From a checkpoint of a small transformer trained on Wikipedia: LayerNorm before each block.
Each number is 128 + 32 x the weight over its row's rms, rounded and kept within 0 to 255. Layers, rows and columns count from 0. The size above them is the row's rms in percent of the matrix's.

# layer 7 MLP up, 768x192, rms 0.16, rows 510-518, columns 0-191
size [101 100 100 105 104 106  90 104  91]
[[ 46 154 114 124 118  94 155 168 161 120 124 119  62 170 110 142 144 180 107 104 108  90  95 107 140 165 119 141 110 172  82 160 124 190 150 160 113 103 130 154 106  92 120 111 123 163 183 192 166 140 119 141 179 130 118 131 122 117 138 124 110 204 121 120 135 194 138 115 176  63 161 145 172 135 143  98 172  78  97  60 152 100 156  78  76 109 173 157 114 114 138 116 191 135 145 123  68 112  91 158 147 166 137 161  85 136 154 125 133  92 117 111 122 122 115 107 142 123 107 137 180 104 100 146 132 136  84  91 208  60  95 120 142 111 135 174 134 105  81 181 115  87  87 101 131  65 187 150 139  95 150 144 154 104 136 127 126 155 100 156 127 183 134 140 148 156 102 128  44 129 109  95  96 115 158 112 114 152 117 169  66 148  94  83 106 115 148  81 123 177 154 142]
 [105  38 125 108 103 143  84 135 101  59 156 138 125 173 185 168 156 139 143  70 136 109 123 106  61 129 110 126 134 152 168 129 141 138 207 124 135  81 145 134 159 200 117  60 119 176 123 139  68 144  94 151 112 161 119 121 107 151 124  93 127 132 103  38 147 112 165 169 133  87 149 137 131 182 155 136 160 153 128 100 179 111 155 184 125 118 136 153 157  81 132 160 121 154 110 163  92 131  77 131 168  95  81 175  99 157 105 156 144 125 101 121 135 142 134 113 153 178  99 129 142 173 127 118 114 189 166 114 108 128 127 119 129 116 142 123 179  51  84 208 133  69  73 127 148 115  89 168 144 137 106 118 149 141 125  91 155 126  87 168 108 128  95 140 108 161 117 132  96 129 170  71  87 128 144 131 126 123 110 124 154 208 104 100 133 183  83 148 127  63 141 134]
 [181 145 118 120  92 163 188 101 174 100 186  41 101 127 176 110 162 165 177 120 128 120  91 126  82 114 147 100 164  90 148 129 163 104 144 131 109 126 116 145 187 186 157 170 110 104 112 117 107 104 163 152 144 137 158 115 171 128 120 170 128 123 102  93 114 126 148 177  88 139 130 151 128  78 160 143 163 120  62 136  71 162 101 115 172 104 146  96 183  82  99 161 150  98 111 172 121  67 144 156 146 150 113  97 150  98 101 153 154 100  76 155 138 128 162 147 117 164 140 111 134  46  94 150 109 145 118 137 147 140 163 153 144 131 162 108 114  67 164 125 120 128 101  96  87 138  95 130 165  96  86  47  85 118 148 115 198 178  67 101 151  56  99  98 150 196 157 173 144 127 119 105 107  72 110 118 131 190 134 135 160 161  96 150 161 106 131 110 121 142 170 112]
 [110 155 145 147 164 160  96 105  96 160 139 104 163 107 151  94 104 108 105 195 136 121 137 123  91 134 109 108 137 119 105 105 134 120 139 192 101 157 131 156 148 143 169 156  96 185 144 168 136 153 142  95 108  84 124 129 171 124 166 146 149 111 159 148 142 155 115 155 140  84 125 137 111  92 149 135 175 129  97  58 146 106 151  61 171  84 117  98 165 110 172 105 144 123  92 125  91  91  83 181 115 136 104 147 143  84  95  51  92 118 177 153 122 131  92 103 134 129 153  73 116 148  97 167  99  95 110 104 170  96 133 153 168 134 118 182  96 108 123 152  89 115 138 136 166 141 144 164 144  89 126  61 110 129 205 143 150 115 133 121 113 106 173  28  84  93  86 170 149 129  90 119 126 112 194 122 125  94 142 118  60 181 176 117 140  74 157 212 167 163  54 121]
 [134 147 154 119 118 107 142  83 102 113  84 137  93 149  98  58 102 146 129 134 146 121 140  87 129 118 139  48 117  95  90 131 152 123 194 116  80 150 162 129 143 141 124 140 134  40 164 120 123  91 146  53 110 153  73 131 109 147 100 113 170 153 109 119 115 139 140 114 102 129 172 103 143 152 160 133 164 129 126 178 177 202 150 131  67 171 118 138 158 176 170 107 115 225 161 130  90 155 106  81 111 168  85  68 169  93 120 127 146 100 136 114 164 104 147 125 125 145 167 162 133 105 119 129  99 150 154  84 106  91 157  92 181 119 122 154 176  81  84 141  38 108 165  96 128 160 140 117 120 110 113 134 139 143 147 163 137 176  75 136 117 106 122 185 120 134 123 178  85 108 142 149 171 144 132  55 181 146 126 144 173 151 140 112 115 150  69 121 141 189 151 180]
 [115 137 168 172  53 130 177 186 111  77 159 131 111 102 150 110 133 126 159 141 165 146 144 100 179 141 127 128 189  83 224 111  97 128  38 149 138 138 121 121 126 107 125 174 141 135 112 142 146 152 139 157  75 126 150 163 102  87  88 119  85 172 128 110 141  97 153 115 128 111 123 206 129 121 162 179 109 120 106 105 112 146 122 128 150  94 160 166  86 130 133 106 154 147 109 114  95 141 125 107  99 138 169 107 150 120 143 158 127  86  91 155 121 162  95 132 131 200  86 104 179 169 199 146  82 196 182 144  99  96 154 164 208 160  98 129 111 115  93  83  99 117 159  78 196 151 100 155 129 179  96  98  73 114 132 115 129 126  99 139  94 159 124 124 127 109  95 155 133  77 139 106 106  91 157  71  88 181 123 112 170 136 139 123 188  96  94 128 119 136 158 170]
 [137 149 126 103 130 147 121  93 177 197 125  95 121 148  78 165 180 102 151 110 138 121 152 162 161 126 137 156  70 119 133 112 145 128 147  96 187 128 119  90 133  97 145 147  95 111  40 145 129 105 123 111  96 118 123 144 160 182 116 117 146 157 167 146 175 109 132 104 195 161 107 148 106 112  97  94 185 103 160  96 168 140 202 135 123  70 120 123 150 147 128 220 115  93 123 186  86 171 182 138  97 107 140  95 111 154 119 142 137 199 199 139  56  87 168  88 129 101  73  67 112 125  84 138 139 115 128 153 102 111  54 116 164 137 109 141 122  83 128 135 119 167  97 125 140 180 135 133 111 153 168 101 154 150 103 112 174  63 173 121 159 157 102 130 117 174 111 113  77 143  70  60 125  92 146 103 100 127 164 114 115 163 105 142 127 102 148 151  79 139 127 155]
 [149 120 163 152 126 166 167 176  73  77 141 161 118 154 115 165 104 114  93  94 125 125  82 123 197 131 126 122 145 133 105 114 136 136 149  91 133  66 155 173 161 162 188 173 137 161  86 143 169  94  91  88 107 101 130  95  80 160  89 119 160 146  68 122 155 208 127 130 143 122 169 112  73 112 175 149  82 158 109 154 105 141 140  97 161 185 188 133 118 187 131 131 109  85 118 123 103 175 115 100  64  71 206 118 144 130 155 120 147 129 118  77 110 104  99 151 131 236 142 108 124  87 117 136 166  76 109 135 156 130 179 135 165 155  80 128 172  85 141 120  99 144 137  97 136 195 109 121 123  86 102 110 113 100 132 182 168 139 142 182 154 100 123  33 122 132 135 128 138 109 137 118 109  93  94 163 185 128 135 116 100 110 100 101 145 122 120 118 150 106 144 142]
 [ 93 157 122  93 126  54  88 121 161 111 169 133 189 116 143 144 142 149 122 115 145 154 140  81 162 151 143  95 100 139 112 112  86 165 106 204 126 138  71 146  96 130 109 136 152  86 121  93 191 183 104 144 147  92 142 108 145  91 110 148 176 121  77  87 136 177 164 157 117  98 161 117 123 116 141 133 132 161 141 151 106 159 119 150 101  95 107 219 122 177 175 109 180 126 126 129 142 104 158 105 159 159  91 106  76 110 173  92  84 147 173 152 161 134  76 125 153 107 146 144  76 143 127  80 206 140  58  96 182 157 138 121 114 119 106 161 159 149 129 100 109 162  95 108  79 110 136 149 112  57 155 126 152 122 113 211 158 121 101 123 139 167  74 115 114 113 126 154 149 138  57 133 117  77 155  96 134 169  79  79 114 137 150 107 177 135  68 110 114 138 180 137]]
# layer 7 MLP down (transposed), 768x192, rms 0.0826, rows 510-517, columns 0-191
size [108  92 101  97  93 106  96  94]
[[ 98 128 107  53  75 101 124 136 162  74 161 127 176 124  67 132  93 152 115 105 146 160 152 167 101 129 163  99 123 132 143 144 155 136 170 139 116 109 119 150 113  46 133 100 119 176 153 123  88 143 174 101 128  81  46  77 140  99 149  45 125 172 141 132 140 139 149  89 165 151 181 166 112 161  83 101 121 105 158 100 163 169 130 163 116 118 127 114  93 119  79 101  81 116 162 127 122  91 190  95 160 153 168 125 104 133 133 179 147 141 204  98 212 120 139 140 123 119 190 105 121 147 151 136 112 112 116 124 164 121 128  46 106 180 149 135 119 108  99 138 115  85 100 178  52 159 144 123  94  81 137 122 140 123 105 133 141 141 162 140  88 128 143 108 134 138 135 176 121 119 117 114 218 165 128 136 126 134 117 132 101 125 107 142 104 128 115  82  78 178 205 173]
 [136 147 114 148 140 119 107 142  98  90 116  30 147 146 163 148 151  59 126 122  82 135 137 130 159 184  86  75 102 100 107 146 126 114 151 135  96 169 109  49 162 149 120 152 128  77 166 117 154 142 114  89 135 160 159 136  83 119  44 183 150 173 165  72 115 140  70  97 111  88 138 162 147 142  66 147 121 173 129 177  93 128 140  72 177  62  97 147 113 146 108 109 103 103 105 140 143 172 156 165 116 118  94 135 127 112 143 124 129 154  83  92 175 112 137 139 133 153 177 151  97 144 141 125 103 155 135 119  87  93 113 153 117 156 129 180 160 138 129 108 146 117 117 149 129 105 170 186  87 167 125  64  80  92 163  90 138 106 139 142 159 145 137 112 135 220 136 169 144 109 119 130 135 127 129  99 112 130 195 132  40 128 151 172 148  91 105 166 176 193 116 134]
 [100 129  84 170 115 146  79 150 121 130 126 144 157  97 249 157 152  60 106 156 160 100 124 154 151 109 167 115 164 120  69 152 102 142 105  90 182 102 134 138 103 190 103 107 106 162 131 109 170  72  96  91 113 132  93 133  96 111  67 120 134 124 157 126 180 108 142 107 108 150 136  92 114 142 146  88  82 101 137 152 127 124 110 142 128 164  99 150 125 111 188 153 113 133 144 122  93 137 145 177  94 174 161 135 142 155 111 118 120 124 142  79 145 139 116 184 121  58 143  46  99 140 189  33 110 118 120 158  82 107 167 153 135  88 126  83 113 134 177 184 145 124 120 152 171 111 102 152 148  92 117 180  79 181 101  75 108 133 183 156 163 116 199 123 140  81 147 125 138 105 153 106 140 157 146 144 160  68 142 148  67 148 137 122 127 144 125 102 132  97 135 179]
 [146 159 146  97  89 106 115 129 144 122 180  79  92 198 119 140  62 171 160 163 122 178 108  98 185  83 130 134  92 137 115  97  74 152 132 116 142 126  89 105 150  59  87 148  90  79 168 141 131 140 112 141  91 129 170  69 165 102 119 154  80 114 132 147 149 179 110  82 146 135 111  40  72 141 129 174  79 141  95 175 189 174 106 143 161  83 127 142 122 159 173 159 156 106 162 126  98 153  91  70 112 183 120  81 116 151 124 105 134 156 100 123 165  93  89 163 140  97 130  93 121 121  93 161 147 142 120 162 164 121 157 113 194 104 125 143 104 173 120 145 100 150 120  90 106 148 197 105  99 126  72 137 113 135 146 171 168 176 148 110  96 138 111  91  78 186 147 164 146 108 160 201 136 129 136  80 121 121 132 114 128 117 118 122 132 110 152  80 188 168  99 129]
 [ 89 132 137 138 133 133 125 155 147 130 120  98 142  70 203 144 168 136 141  88 182 166 213 141 137 160 136 184  95 136 174  93 176 101 175 120 144 115 173 114 108 154 135 159 120 171  54 104 155 103  71 162 128 109 141 194  55  85 112 142 156  69 107 111 125 109 151 185 125 135 105 155  87  95  73 115 125 172 134  83  80 101  98 108 126  67 170 121 108 120  99  63 109 133 108 141 121 123 117 141 110 135  74 174 117 118 146 144 143 125 201 165 108 135 136 108 147 133 121 143 116  62 135 176  81  84 126 111 178 154  76 109 118 117  53 129 141  93 155 171 152 161 139 160 123 124 174 176 110 133 128 127 151 159 133 134 104 132 137 103 189 126 129  79  97 119 169 106 115 102 150 134 109  84  96 115 193 128 154 142 150 151 175 141 109 168 151  85 119  70  77 101]
 [114 174 109 100 130 162 138  81 112 143 112  81  71 108 162  93 162 117 139 192  99 156 163 127 117  79  83 126 114 129 119 113 131 106  99 128 164 132 142 117  86 125 121  98 207 180 130  95 100 141  63  81 131 116 101 140 167 167 144 131 159 142  95 153 113  94 142 177 135 124 145 139 114 135 172  92 137 182 102  76 137 133 131 138 143  80 151  89  83  96 159  51 118 142 145  77 149 149 142  81 119 137  78  80 124 117 133  81 115 109  73 139  97 134 146 114 150 109 201  68 165  74 109 149 101 111  98 148 113 143 110 100 203 115 138 178 114 177 102 168  79 121 126 146 151 185 132 145 188  97 128 138 143 154 195 209 130 161 148 167 127  90 104 141 138 174 145  98 137 156  88 159 140 102 186 105 183  66 163  97 150 123 143 141 146 159 122 130 119 160  64 136]
 [120 172 104 200 105 111 136  44 128  64 125 129 102 106 229 113 101  86 141 116 175 172 108 160 136 123  89 103 138 124  67 143  92 124 136 128 104  95 151 117 114 159 143 115 160 127 127 138 123 130  63 153 101 127 191 137  66  62 125  82 108 125  90 123  96 131 101  86  97 104 161 126 122 130 124 125 121 124 113 149 143  95  77 119 165 157 106 181  88  91 136  63 134 131 102  70 142 102  65 127  97 195 166 147 149  90 158 102  93 170  89 127 218 115 139 149 164 174 140 138 127 183 174 116 159 150 160 109 153 167 120 169 156 106 157  94 116 133 111 167 147 120 118 101 147 134 143 111 182 114 160 107  81 144 136 153 153 177 154 115 135 118 151 125 161 140 180 124 154 119 139 145  76 174  78 158 179 130 121 133  93  80 138  66 117 131 144 142 183 167  86 117]
 [170 124  93 126 101 159 104 120 116 179  65  81 162 113 138 147 125 162 142 170 121 144 137  64 174 165 115 129 134 115   6  96 135 168 139 102 168 100  80 151  92 110 122 184 161 141 136 123 128 183 114 101  76 107  70 147 168 159 130 139 124 115 182  56 172 138 115 149 156 135 126 134 198 103 190 177 127  60 105 104 159 172 133 100 135  86 118 103  99 106 149 151 158 119 110  86 133  94 187 110 179 173  89  81 120 125 160 109 134 145 149 119 152 102 109 115  99 143 120 192 133 123  98 136 104  98 123 131  89 106 136 163 164  92 117 169 149 118 118  96 167 132 169 133 141 197 177 119 101 133 130  92 108 155 126 129 159 123 117 111 139  80 132 137  95 157  74 103  57 126 107 150 144 121 122 149 186 108 104 125 107 142 138 145 188  57 146 129  69 133 162 167]]